config = dict(
    norm_place='pre',
    norm_eps=1e-06,
    tie_word_embeddings=True,
    learning_rate=0.00263,
    batch_tokens=32768,
)
Each number is 128 + 32 x the weight over its row's rms, rounded and kept within 0 to 255. Layers, rows and columns count from 0. The size above them is the row's rms in percent of the matrix's.

# layer 5 MLP down, 192x384, rms 0.123, rows 0-32, columns 96-191
size [101 100  92  95 100  97  90  92  95  93  97 106 109  95 110  95  96  91  94 107 100  96  98  98  99  98  97  96 101 106  89 100 109]
[[160 111 146 154  82 120  99 145 150 132 111 132  87 185 120 125 193  79 126  82 126  72 202 172 112 148 105 188 139 104  78 121 119 101 199 137 111 145 101 118 115 174  87 137 106  96 138 114  90 154 127 103 155 158 159  95 112 129 148 149 174 160 138 174 149 142  97 179 185 136 138 100  96 173 121 137 219 163 102  81  97  77 141 204  85 111  84 170  75 146 143 107 147 132 180  97]
 [118 124 150  98 130 117 150 107 153  95  94 172 167 128 141 152  94 182 158 113 144 207  83 137 123 129 182 115 184 142 156 127 173  71 194  91 182 108 116 229 157 170  87 116 169 168  53 146  79 148 110 101 114 126 137 168 135  69 104 128 122 134 158 134 116 141 109 117 140 123  73 141 100 132 167  96 157  64 138 110 153 106 133 106 161 151 133 123 103 111 150 121 121  97 158 129]
 [113 196 188 109  98 102 115 137 150  72  93 143 171 119 125 124 168 133 108  85 135  87  85  74 116 108 169 186  90  89  78 154 162 119  96 157 142 147 137 111 133 123 144 133  87 122  85 143  18 102 180 135 125 105 143  94 103  77  86  68 143 131 113 122 105  56  80 114 144 144 141 105 115 120  94  92 160 147 149 122  92 193  81 133 162 144 143 132 166 139 110  91 157 113 140 120]
 [149  84 111 114 117 137 154 126 150 147 119 210 164 154 141 152 111 126 199 127 122 113  48 128 143 114 159  98  96 136 126 111 139 126 140 120  97 154 175  97 146 106 135 113 189 202 185 126 175 136 150  95 185 149  79 145 160 136 127 105 160 132 126 140 107 147 164 110 118 130 140 137 183 117  97 132  80 113  87 132  68 154 117 121 128 106 117  66 148 121 171 106 108  99 141 132]
 [148 158  88 119 134 144  89 106 104  63 104 155 146 119 167 134  88 120 185 119 167  70 153 146 120 159 116 181  96 165 131 134 106 124 104 128 109 107 122 153 122 128 161 130 149 114 100 160  36 155 176 148 160  97 164 120  90 135 100 148 124  85 134 175 175 101 151 133 177 158 149 114 144 136 109 173 139 143 153 197 114 117 157  45 124 161 116 113 156 138 175 114 127  77 101 134]
 [171 169 160 143 107 160 139 130 177 100 109  84 121 195 131 108 179 116 158 119 133 164 104 160 156 163 106 110 172 152 114 152  99 159 179 107 123 147 112 144 141 157 152 141 142 147 123 151 139 115 169 174 143 191  83  80 113  87 140 180  85  88 117 158 128 145 141 118 137 143  84 100 196 170  55  70 104 130 149 158 122 173 121 180 144 120 136 113 176 179 102 196  56 115  85 131]
 [149 153 153  76  59  52 111 107 142 139  78 135 122 110 149 153 110 142 113 129 132 131  89 125  69 104 113  94  55 140 137  83 176 149 167 132 142 138 143 117 108 115 147 166  81 130 132 181 126 108 114 149 107 142  60 122 168 120 110 196 108  74 122 142 159 139  81 124 119 159 111 185 155 165 110  65  89 117 126 163 219 128  73 161 143 129 177  75 131 192 107 124 130 167  89 111]
 [137 152 130 159 100 101 154 153 162 166 153 161 121  99 126 120 182 147  52 181 159  83 150 120  87 115 169 191 145 105  68 125 132 101 123 141 142 109 148 111 102 110 130 105 160 102 165 132 122  75 126 140 114 181 163 121 188 104 101 162 122 135 136 184 121 130 184 171 105 157  76 114 148 105 132 144  90 153 144  80  85 156 173  85 105  95 125 116  72  88  98 115  85  80 169  99]
 [122 162 156 105 148 114  88 142  93  90 163  81 142 117 161 128  96 144 121 119 134  48 148  89 131 124 162 143 119  53 122 133 140 107 160 142 100 135 176  94 113 109 119 143  88 101  72 123  69 130 115 100 155 133 111 157 174 168 170 121 154 181 121 163 138 152 103  98 125  30 115 165 114  97 149 115 102  82  97  94 104 158 156  69 146 116 103 174  83 119  64 101 134 120 134 123]
 [138 124 112 146 121 158 110 146 105 147 182 185 122 149 117 139 106 120 159 140 142 140 118 125 151 132 167 162 116 183 216 117 125 152 104 103  78  83 129 123 101 126 123 125 103 181  82 176  92 103  96 124 144 102  65  83 126 152 135 117 128 159 128 126  91 151 114 103 117  86  97 139 123  77 135  76  94 130 155 115 109 101 181  73 117 140 171 101 118 135 167  95 106 126 184  97]
 [115  95 138  92 144 141  87 149 133 138 115 110 160 131 158 103 139 167 154 152  69 126 183 151 152 160 128 126 129 161  53 165 150  83 141 120 174 154 232 165 151  73 120 113 143 166 149 125 149 111  94 208 120 117 152 106  87 124 121  70 125 102 140 134 124 138 134 133 113  59 133 102 140 103 145 138 125 134 114  99 108 178 123 187 156 135  93 136 137 123 143  92  80 126 142  82]
 [ 91  83 148 169 146 105 198 109 130 182  71  57  87 138 135 143 106 128 142 189 147 153 127 135 167 118 136 152 115 124 135 102 158 143  94 118  98 141 144 154 129 113 132 121  86 180 216 139 117  91 114 122  89 110 141 107 136 117 143  85 151 153 136  89 140 181 120 111 185 146  91 158  99 109  85 124 175  94 160 140 108 101 116 114 133 171 158 164 113  99 117 128 129  90 122 133]
 [110  79 126 160  83 138 139 134 113  93 135 132 168 121 152 127  61 162 130  59 112 158 102 124 183 176 111 122 138  74 183 135 131 122 118  93 136 174  74 174 154 180 102 164 172 136  89  81 146 148  99 146 111  70  87 173 140 102 105 178 139 144 141 140 129 224 150 117 172 177 154 143 122 165 147 129 159 166 120 161 185 153 125 119 100 138  81 119  34 189 170 105 151 120 156  83]
 [ 77 118 129 124 142 124  81 150  96  67 153  64  52 143 105  96 123 109 170 137 101 147 113 142 212  96 103 185 152 165 109  88  95 135  97 167 154  78 135 177 144 172 128 102 151 179 107 132 135 109 104 137 155 121  95 111 139 148 168 108 149 106  95 148 189  88  81 175 114 120 187 160 135 115 117 166 144 131  98 124  84 138 171 133 140  89  83  93  83  81 188 156 113 133 141 179]
 [112 176 119  91  88 149 188 124 127 134  93  91 152 114 124 132  73 138 109 166 135 138  87 133 193 156 152 148 142 132 199 123  90 131 127 128 126 114 146 142  91 149 150 193 100  94 170  93 124 138 144  78 119 114 114 127  70 119  98 122 185 108 135 120 142  99 150 172 154 123 144 127 166 118  68 106 180 185 104 178 103 150 104 154  89 121 151  87 165 125 131 138 137  78 163 144]
 [ 64 109 173 156 156 196 140 137 129  87 157 123 160 148 141 117  42 114  92 114 136 105 126 103 141 217 150 148 186  85  87 152 179  98 120 134 145 136 173 155  96 145 144 105  92 156  90 152 115 133 105 143 161 128 190 103 157 178 121 158 168 141 160  87 154 158 127  86 126 117  78 147 148  83  91  95 122  87 175 123 112 111 157 172 175 120 136 112 168 190 122 142 167 161 152 147]
 [141 118  92 162 139 155 170 124 118 167 127 152  83 130 130 133 165 145 150  94 120 139  97 165 163  99 171 133 165 149 136 115  97 176 119 125 103 126 140 131  85 156  88 182 138  87 131 114 175 135 105 149 123 102  61  83  91 188 144 138  80  95 126 105  99 101 105 109  86 123 122 139 116  98  49 173 134 115 118 101  97 185 122  99  68  97 112 155  98 161 105 151 117 116 143 126]
 [108 113  67 116 149 101 146 177 174 142 149 134 124 148 150 131  76 133 225  95 115 116  73  92 169  85 128 121 114  41 129 100 101  52 142 117  89 103 177 114 110 145 136 135 104 103 128 138 162 139  99  97 118 103 146 115 106 125 103 177 140 105 164 103 140 127 129 152 186  82 127 147  90 103 141  82  93 107  86  70 128 115 127 103  74 158  99 104 130 112 164 132  57 122 161 130]
 [ 95 119 178 145 103 122 148 115 143 132 104 104 179 132 140  86 105 156 146 116 105 111 161 107 125 111 117 193 164 182 122 158 154  97 120 132 112 144 110 138  64 101 131 131 116 167  42 108 179 159  77 136  99  72 122 119 111 139 115  95  92 134 152 134 105 135 112  89 170 101  46 152 100 129 129 122 160 100 151 127 116 175 105  99  98 148 111 109 109 106 117 156 120 139 131 120]
 [128 234  99  96  76 134 158 118 115 115  94 197 126 117 105 115 120 139 169 159 202 117 144 147  96 125 144 162 154 116  94 124  98  71 108 161  96 132 159 204 124  98 120 132 129  88 123 119 134 108 152 159 151 131 106 195  84 157 126 101 161 139 106 144 144 129 141 128 127  87 148 115 130 155 141 108  90 122 133 122 134 129 116 146 141 102 159 126 199  85 145  65 103 145 152 113]
 [116 120  87 177 154 143 136 105 157 206 109 156 137 115 117 163 203 122 146 126 161 148 117 118 159 162 122 177  68 123  59 116 129 211  91  99 186 168 114 166 171 148 131 158 201 127 211 103 160 140 100  73 128 109 170 125  90 143 132 121 101 133 153 147 121 164 159 124 127  81 120 116 120 147 128 169 103 145 188 137  94 117 110 155 136 154 184 102 150  70 137 134 115  92  88 101]
 [117 114 115  95 176  85  95 154 150 165 101  97 133 136 100 103 131 145 136 140  60  76 144  89 156 198 126 126 108 124 126  98  92 131 109 153 108 127 147 133 135 138 154  96 151 145 194 157  79  81 125 212  67  78 163 149 149 118 191  86 144 116  78 135 131 164 137 174  94 142  79 127 109 109  64 116 102  93 191 130 135 100 145 128 141 107 132 102 130 100 151 109 145 166 139 136]
 [176 122 104 114 154 113 134 114 138 134 189 104  91 124 137 163 111 100 123 107 148  68 161 141  82  54  88 139 146  91 129 106 158 111 149 130 156 109 146  86 184  89  72 130 107 124 141 115  74 137  85 142 132 185 152 124 113 145 133 110 154 144 117 151 146 127  87 122 202 187 108 151 163 151 150 141  93 137 120 123 133  93 168 125 121 117 141 168 162 150  92 118 131 216 128 157]
 [131 144 113 122  40  71 150 143  69 113  72 168 105 142 133 110  67 166 119 180 119 109 147 115 187 139 117 133 159 199 179 146 153 100 124 133 176 102 138 182 153 128 119 165 129  97 123 134 166 167 160  91  94  91  80 135  99 145 117 143  97  84 129 107 159 129 134 114 135 127 168 111 108 175 134 120  86 125 142 183  58 103  97 128 114 163 102  61  96 158 164 138  86 101 140  67]
 [134 108 155 174 172  68 137 123 166 178 150  45  87 164 118 123 119 153 102 153 130 117  62 118 141 106 172 158  63  77 181 132 148 133 168 148 171 109 148 106 117 164 161 117 178 154 105 157 115 145 138 165 124 112 137 174 161 130 110 171  80  71 143 154 162 127 107 113  99 170 143 201  85  95 126 131  96 137  95  87 150 102 124 142 118 111 112 122  67 149 159 120 126 132 107 107]
 [ 73 148  92 100  92  33 194 143 132 145  97 143 136 132  76 123 110 172 159 133 113  82 104 159 146 153  85  53  58  49 150 114 136 133 150 154 171 110 195 130  89 148 151 142 121 124 129 111 151 106 113  79 162 126 129  92  88 147 145  55 106 154 156 102 141 117 101 132 104 164 138 152 109 139  95 199 160 179 169 106  77 112 148 106 170 102 136 155 197 116 147  69 165 175 135 107]
 [103 147 169 112 112 154 129 152 127 141  99  71 162 107 142 108 170  55  94 142 156 116 130 145 128  37 147 158  71 141 154 123  95  83 146 111 126 137  53 146 166 144 150 139 168 135  94 106 162 113 154 134 120 115 117 175 110  79 153 184 153 106 113 114 111 105 123 124 108 164 124 192  94 136 139 121 178 123 105 117 137 109 132 140  84 126 157 161 149  63 104 146 151  74 115  92]
 [111 103  73 182 138 176 226 133 138 140  79 142 120 149 132 135 103  50 159 168 105 142 106 132 140 209 137 118 153 169  67 149  97  96 101 165 105 166  83 184 112 140 133 103 174  90 154 132 150  81  78 140 124 155 138  47  73  81 141 130 112 112 124 127 122 118 138  93  98 163  98 112 119 136  80 109 197 137 140  83  99 181 125 145 107 136 149 141 158 123 127 137 128 122  98 112]
 [114 137 117  90  98  48 152 116 162 139 117 111 108 110 137 110 103 168 138 183 139 140 166 162 135  76 183 170 110 143 169  71 150 139 112 117  93 125 175 174 118 151 104 139 169  90 136 167  71 104 144 159 140 144 162 113 132 138 125 135  82 115 155 127 121 144  51 140  83 162 164 163 134 115 109 172  80 126 143 135 132 113 118 140 103 130  64 111 160 106  97 150 117 185  76 169]
 [138 133 109 131 166 199 157 126 166 172 135 127 139 144 125 116 122  84 144  83 170 117 139 188 120 174 135 103 115 130 162 128 117 114 148 115 130 146  98 166 176 133 132 134  95  87 132 103 130 191 126 137 128 180 123 151 117  75 116 108 136 120 111 112 106 112 119 166 123 122 112 111  97 190 166 118  76 104 107 139 164 152  83  99 161 131 176 173 135 135 134 152 128 122 120  48]
 [111 169 119 188 158 176 117 100 175 115 125 112 153 178 124  96 112 163 141 107 145 172 168 136 128  59  95  89 111 116 104 130 130 143 140 141  93 152  96 186  96 152 107  56 143 140 179  99  61  96 233 119 127 145 179 137 108 184 124 147 163 135 149 186 148 158 127 149 153  93 127  86 152  95 127 118 145  96 114 197  97  63 118 150  86 133 175 125  89 183 184  49 121 118 136 112]
 [157  93 139 151 184  87 168 123 183  73 192 111 181 112 111 122 216 151 140 114 116  99 150 138 140 101 148 132 100  90 123 124  77 149 149 112 116 101 126  98 125 151 109 118 100 137  88 149 149 161 154 128 142 106  82 112 140 138 113 152 125 125 129 154 137  88  93  92 162 150  91 132  88 114 180 140  98 130 119  74  74  99 140  75 128 155 184 140 162 158 187 140 124 142 128 120]
 [165 125  65 113 180 133 119 119 199 187 116 191 133 102 138 135 119 137 117 149  89 124 126 118 161 117 151 142  90 118 107 161  96 173  96 103 107 127 123 163 125 122 149  98 128 139 149 176 126 128 128 141  45 108 148 150 190 122 128 161 120 132 164 132 144  74 129 152 106  92 178 147  11 142 156 139 106  97  88  89 157  62 122 113  71 155 174  86 173 137 139 196 112 151  88  80]]